From a checkpoint of a small transformer trained on Wikipedia.
Architecture: RMSNorm before and after each block, learned and rotary positions, no biases in attention or MLP, tied embeddings, capped logits.
Each number is 128 + 32 x the weight over its row's rms, rounded and kept within 0 to 255. Layers, rows and columns count from 0. Numbers have three digits each. The size before them is the row's rms in percent of the matrix's.

# layer 7 MLP gate, 448x128, rms 0.115, rows 55-88, columns 64-127
111:126138164117120170145100192151081136219110113176145148088151152146062121160140071160086160123112166145155109104120100074158119137163172154170125149123126136138082133114134127142146141102116158
090:165180161123132060142185146092155133146104138133108128115115140136106116080051078130132103082107110124212152166121124181121142153100099151112133126155121113137133146160085116137106156097147063
106:091184087167176098119128131104098219106106163160030187126167161117149125127144127149104109143090138138134140138180173142138127158122160122096120120147076143131170168143119156163123145135034149
112:115127114108117108138131196187125139135090094207161125165099150101105176064132167129138178176117089151141086143107125111135106076157096170095117156170088149159125164128145165175183118141114099
101:090110151105159144137132147152144083137121174106118090156146168124180130132161135197138138117108087117169165126179181112185055150164121115063171085110112144133111137143097115141160100216180150
096:140123114187092128128084166131077108127123142153123215149137125179163119122112151140163146123220113127079132179117181125126066153102174119166184142172085157090152091143168125108158183136191105
058:115160179144136127135115073165098134176160157160116119142107115164124140142072104109102136149103162130173104218139193145100131109108144156126130112119121120086135146145112130160089108121116070
093:116103120129132141094145070112109146050112198131140114201126176147111100117061104125130133108194090148130131149184140176112117118132102116095121153194170128074119115129136074149078115132086116
093:125173139093102150146186144117118068153094150068126084156090165057129114147131106093096134127111077172111140168101143152169093126114165137146129152162138099105140069163144092101104153139138114
102:098123155096162176109142187151172171138121143120179151102154142173094175110105105107131117192088121182153098105146125147089144135115176141088126116149101127238112152104128109097144182129146194
093:083127084155093144174077091135164098139124112118163122106142141157133106130092090089169139153200125094107163074053158146132130126146083134141109082107138125095120163077038120144108184140103140
102:091152141115110073128157105154128118132165076187116150141135182163141086170141108201175139121177151096111131165081088149137219121107137195155091125160085148141096141137117096112167143099140151
081:092106059160076119161117064191149126131202090213146078110103044138142155148148079133115125128115071068087149128110123153133066145125088145105081097128105107110119131132146134146087098136083155
095:112125110082145115158146147150177145105160118111145087128144126130148160175147056128072140095113141153076178046140137100122120182074073099143097077156144133102124186130097133118129134123163147
092:114124164129099095121126111094071204113136105144116116189120138129163123107122135109094131153075124117133130042076124103095130151112058143192085177120078063114133171071098093110167068135154107
093:100103147106136113138206093142118082148164156143190126155130112127146150166172098106156099135195130104110134125137124142123134128133090145089178102161184095092178139111113097102140111114077174
101:111139162176109124084133108118098125166095101096139112133133093102116106166104120148117160154137125081154142084197103096125154135096126137181113095118154135130078120134121166137072167124170152
101:090092160123067186137140049073166142118121156166136097155182121116123134139125126185103172128145158117178122129101175113173100128165111151126163115116141077128125124112166171202117087169077097
075:140152144068134108160136141110111156116155133122164135176117098074115148128136085183170140115147113121147108139143131213155105130202128126187155106140113051145132161168139131123140138169168057
097:131161074106095114198127163147138108163157134142124178146088088108114226133163140138189160091138099175113123193130125098149123168195101155136081131145121166140154185170108079157138175109116114
117:102127030099120142159113074114155086163160090150118106108075152076174110137149140139128111148132173162160175150160125151170147156092133121158193200114109127140094103135181047144098145116136168
109:103168141124170106122147070143088141087178143107124167129178120053142150119062116125122144094063123106105170142121141143110131159099126166210140108069153160136042171119164144145096111103116144
102:197186107177137113120088123183127117185123117085182151133120142101118125133122123138132089053145131160102079098119135078161092130098053098145094085115110165124142123142140102152171098157116141
103:108065137200156132060126167145130176115163153167086108078153177115109140133118111098159123122117157152099143129083135132120106094084134139077146198120114131174189139161126098115113138142110128
109:104088108131095124153127130128103124070141133150117155126105120041167084119131181163136123128136047121061168152113161182056154102103153164121104119128133105137067187147124116165154120146138126
111:117177120163098147136097145106132087145150134127140081193141164174117120122125111089096088162175145089135172138119126154071109127169131180133112165090126080153123195146181092172146103164116095
096:069068064099143156092139144133111129127158127136125134118117115136177151120113065134139193137147068194127139086167096083065138150141140080090090093066091146186156147127171137123126153112137147
095:130063177143091198118111131185052162101137167152101090146168142111179155074141066144123144159142128105106126116177092125146166134172115165097194116159090108110140140121120145146070149112131123
087:118091135100121130107118134142178088211153180178165112100124106136183052114035117116060127077119083117087159090129080168150097123080101126175125128173168134138126090087144127141104096134101115
098:117083116144100150060170050095183146171181071133092094117110107183125117138099112113141162128228134113081158073147213103127081086118133098107129154101137090101140135112138129126138152177133100
103:151114145134117125129108143099135123170111040137165103097120101078115099106121100156097105199073093131107108091106114153148157117148144169111065089130130116107103163108128123165119117133135083
090:092180123099059100130120113121130127075144100109107111094146100175140134121077138137154136174128095122121127085089070118103107148109147121138158073083100098106162129093122163106105146147177122
100:115053164115124177073164169140163082115172176098116157134091121061138132169166127114093174099105065111118150056111132171102113122156140127120164130151142103110087129114141096171133123156130150
050:132081125161138100167173159064113150089126105146100072032153154108094140088173193163161156175118123093166164165159138137185148088088049126122132098162161189098112099144102103158153140128157130
# layer 7 MLP up, 448x128, rms 0.119, rows 55-87, columns 64-127
105:123167150124135164113094148132125144149134134199110146158106159151151115175116165088118122187168190167146172155096127155119150147146108139097190116160124100109071087100130175081100181176139109
099:122165147070082140100089135086153120109126162110135055129150154144085148056128166080144149100054114102132134161103169148076151133153154083147174144125128081089171129120150119120187122083117119
093:118192137163108129145186100133082221125165122144055086122112188138141158086225084121126107179157122140120140092117149127123179169135133091081072120129119164146134154131125132151109105205126079
117:183121114069132110067084185134142115120062096159139137113166160099123088174182091123194101145171121132100124163138109160104135117149104144099171116134126087090193115116098121168124114171110112
102:112148143122119043162185166171098094131145077174129103164106111175131119133101163144048134189128179096112102164131098125097156028200115127132143156098144072101114138150138125126073164144093117
091:105138122138132106157169107128126118090118147143159066145122180124197161115080136121117141088194119099104117169138189126109028084137165110137105129125085141147154172148095067100101144143157150
058:124152150172172139129100138134101136109106126137105133091073148133121138112138153139126063114131105113142116146141138191149147181091141149115202160121104124101176153121237216109103128106140170
089:103161104150110139121128109114182168063104208105123074152141174152097164127066143146144129108155141084122131159147097103136103158166190147103080159139149127054193136135177098089104160075161113
088:165081098153111083110102200125158111073131129165137119096173094161074129152117147125135151116119121110065132127094140184057154123122076105116105109118102190149113168096195140100159138115107125
108:149086092149165144131135077149122108139136133141101088084139126139133109142151202124126161089125055114112147096096080156118096119081134065115128147106185097094110094112157152102093123127147166
090:133135123115163079177122150159115125151138116166059109142163143121123130102055151104179115122140116150116149118140058095120140113137104135136181155133148122124160146166103190149095144096155143
096:117148110096140020101135100103135140149115068140086132126101168161084085176117122132115171110163130124143120149155106129172205116097132136144113132127106136153088129148103141140126149169177149
072:113145059141118123172190120094118104107157107134180126140085167171156160129170072102113130150071103091132138142108070151133084098132133101041049096109088100085115116147128142141078150146121137
090:141084140200171116091180168120154161150141161148107117171157144158144148092120145130046092160075127084100143185142173099116136164127135104152106098136091105120110134096143145094130134185123114
096:075140096103170149154075144112116104076107113092138166082132120111051085136135104159161158108117179094093083210131129083149101140171158121102110147093141127104104102179091134105156120125128140
098:099129141137200125091110185094143110134136138105255153161097130123110105106100150178157145142113154099198061110190126141158128107139098112145150108121089136101151074158120149122115122077061075
110:139157154154150110056109164169134126149129089102131146098159157084092096158081163177173105209131144137122108150184135081125121123104175165116117132113143142141142146178084198139106104102106164
103:038081097124136107151164048118137127152146152167085114124166134116157121149091092151189123166088169124133125161172160134154116176162135215158133089129127121165162120109183177170132143093067206
080:067121085122096172173135155108129111067124134223076124125115111141191138120106165145162161165098125149183081146174080128149110175161133120138121153142111129102086103203162172104112093126118123
110:125130115141156153083157122132116073090166068105096125112116122094073122048150108122118109105074165088148188160140114095132170141134199131226179088151136070151092142126138103093127107154133156
112:098060110130176120087074218078139119140103124109056163122142110109133164126144152159171148139179148168159112148111143121177131196132090127121080171144148107128104095133119109157090098176090124
113:100156034128083167111119159120104115136119134155137121082108126179128131156191151096124152131091114135094161100052074078151158102140140108112151083137114140100206144103144084089090138093142172
102:170115107211076169152054097071129130087074156162122108120103099124165159074107161090157180137119135170153107110147111174116181132134125157095167113101158118071132091076089125158106082144169161
108:178056165195152092116082121086163108103084120170092139142160206122159150139159135148155094127130122106129127107177079141179094163118141121108167122147124119095112147129189095099131123080045122
109:130106137111093119122093109180121125105147121156183100136157072129097140063133110120215218103081213167141071164143102156176091153166095132131184128157083084069098137109115118107136116138144160
111:155127162097157140156131159149136133135178171137162132107133160190196179162135172170128125101116140134045223133121160143139198106129168047099129047109093123141097114130113152145142147116153159
091:141131069077098173154161101106130104148045113111128128171183101082172135125127076156149185210141097163134125087153104097123100138098137055127160119092167090165189132112158090102132172129165105
096:104183110099176093118176064091104140156081135196141170126112119136145138125172119114145192101155129127139176181144120082160120078056097143160079167108144064119103157091133165117153155177110120
084:137090156144104127161160164128138118126141091125107108118135117160115124159106126115172228095188072128127121197118166111138117182123127099114152103184117110097109163101120082110092080172093119
109:149101162129150187126080068094103118143102100086202124110122118162128104139170109156157149140175071146136137101141133094097149095080160046134108141133062142102141136197135106133132153204089055
097:169177107121180119092110110106112126101161102117169104157088141163134138100185111136091129063163091151152127117125122176077105065131126086083119091120121176093169179127157105104131143172088123
084:166142151144109115184093160167108110134169136100153139157114156099146150154141108094139129071133129127092145165105147149125090103118107144104129183119103125127146098169132143147076162077100128
104:160150109124091095076108160173135100155179117147091078187096132135145127100103162181109122098088139124121155145153151112153119229120176107146101174133103177127107167080080096089124076124138125
# layer 7 MLP down (transposed), 448x128, rms 0.0848, rows 55-87, columns 64-127
101:125098160103121124145075152156215169051131161138160128125157090075123142095115165114173106131106144120132157130136168083155113087138148079117075186157100119223130119122152134144154101138153130
095:130088126114131098183155178139111125149188122097144124144140126101214118157141130185129112086127088144060153128123141061135136081145156084119098110091226163127072217097133183148077145152101111
104:110153160129153132079156169076153042158148123124133092159145136149155121100164111122130163079112113082099151118103143061125126132124105122154149151092173149084120113183121148109132164102188135
109:122167097121189161050087164064112123154137098165165124070135147115114175171096214114147109094117099126155091191143138138150120131153092117129101109141162125109153130127164183147151098075095143
106:169164122075180167150142116101108112119115154106130132109075115059168162120112155141155129138097115123180153091126080151101128114079119072123156130147097161094139120104104156089168145046123146
109:143061124114081169143088102137164124169154120145129122143195169084163104133129117099123096151130118178098147131119086137164158238118150086064066156125121100168109136128094158091100142139174121
056:145163104107127127124127122162154115095097113102127170080107105196133165148093132151102100145111119104161127142134101167147117031129078132121138100124139122119130142131092113126119092129094137
098:129107129151141136162150194137113177162099126132116114073122097137116099195111122136094119125114167169157133098184143098122096111165148168188119173171136170139194104065157106151132131136141125
096:192099145134137188140127088155135111140132159116199144121135131065143191146099112123153114114107105119073178188169246149163088138052170108104110120139107170110133160133162096123133144124173130
090:135089113116090121142140117117101156094137150125127109133139187089097156115125171121121165091103086153124154120229160140103182148123077171084112089071100126100167158099117138167153219100162096
092:147165086129099161108071104129130105126096118179159161148163135158157074132103116059111080121197124145162164129125182210109148148098144156122086077186121108111189157129069167167140111153108108
101:118145170131096093109147162167113190154148096152133192070143107106099102119093153167107120184091111038173107112143131135111098150083076155118112107114131105115129197159114095140178122108147158
086:086159134073143117097166108051142165042059144126149121139151096194099137160137099130113094097087126109131142115143156135103088125114169159117125115135072145133130118153124116128150113136084139
092:098171105133094174146160102142144101039157135133150099129098099106122075126081171186121130106172118123154124128121105112104104137128135147083148137141075156130139108111107128178175145068159102
098:135103175161103113165136204136069112110192151119125125117162094128139164134074106086096194135110146113115156106149127141201143094202141089090102106110129135134160111112125109195137225164131095
097:102104083083141142129128116126148154158133122086124090118140164128124101124117117106111132172179171178170199179125123147096083232153089101141095155131206114202073142160104144070063136151137126
104:136097124099112122075103103137190088165123093106092100092060141139193082155195121140157147127149134101118143111171144156133114160172129112113154100142096128147111148147121118154109117118137099
100:059137115179135141173163087174154161148159122171108080124102122129179164159141140130163121175096104146108120124127159141206124184109111120101123125082182079154127142119180128162146085142105115
080:167104164120092149122102057148142165182093134145142065129162132158108148142155161118111159133117103086080158090040130152104140094119133124080108125092138101088129099121175117147143082151150164
104:131109168128122076124119143107153097174182143137184180157189197132152101123098137153095118144078096151121141110116108119124100125134202130161106128110084172138119078100042100111221124157117121
102:148150158107113125116138165191177101143138117134096214064145127109086096084142086153097133070079096126141117162119101114144168140146092126143186114164138068125110081101172147103146129188129135
104:141099165164157086110099118153200088140159059161141130162124142109067181168092127120130116091142137147140062136109143154183125128160199147063134091145131081121121141112112142172195087145125106
102:112069103125144166113177085182175134135141125094103165143158141150112187141086146163106161090132125142185161105130122171193121082090189190167115130114150140150167103159120135087164162111107096
101:074093127099081110115156129132121103106147147143139112130164096125106117138093126174075114137138120177124138132131098096118155084208100094122076131152126158106121077068184110138092102173156141
128:137105154129104069108134148165075128137115108137161142206087091107169107151137100149143118195101122164125139104122113131099113112153116151152144083128144083139126197142159111092144150131000132
109:171153118124143100111123140138146143140123098152125165123160150130108191173117138097161166047154206095166097160182080127126079118180153125159109123125152109139111159133140102181094145109156149
108:141194168141157156130119085069143125088113147135096124161111130073140186153116086098070152163154152109112096116094176154167080118125092098175134207118096167132073104100084159098101100131157053
094:149078187180088162109089090129124144101129143140143139117175112121148125079111082163113137058147153123158119154054148159119067110196124138132127127123117130121144135087104154125115129069138201
089:121121113120118159118154152088108114112158124093117108167112109170126129156057139144077171113095213091103060118152113146139090116094091129158071124110143141063097131112118151055117129125118132
101:110133112102176151136169157138157104065152118140057119122121132052127135156118154135122184114106191167168111164106120155177090109128145155183076137131105147136154084118110080070086164072125145
103:129163129125137184112091153132135139130197115131187089173165167088099129079128078079177111117089165129099085148094127138104147146133112144150154034135151110080081104078175107097126121171141128
095:146119114152187175138119120115136061158176140114148103095151144141159162139121145107179116116140140149139065116120116140158088158111147180155152117146127125125164164121134139127190115142129099
105:143086178132124105124177117137033140180175146055037092160089149101174135132113170132112157126178136117119119177127108110100110172101140101096109163117129156137140136148132094127182091130095081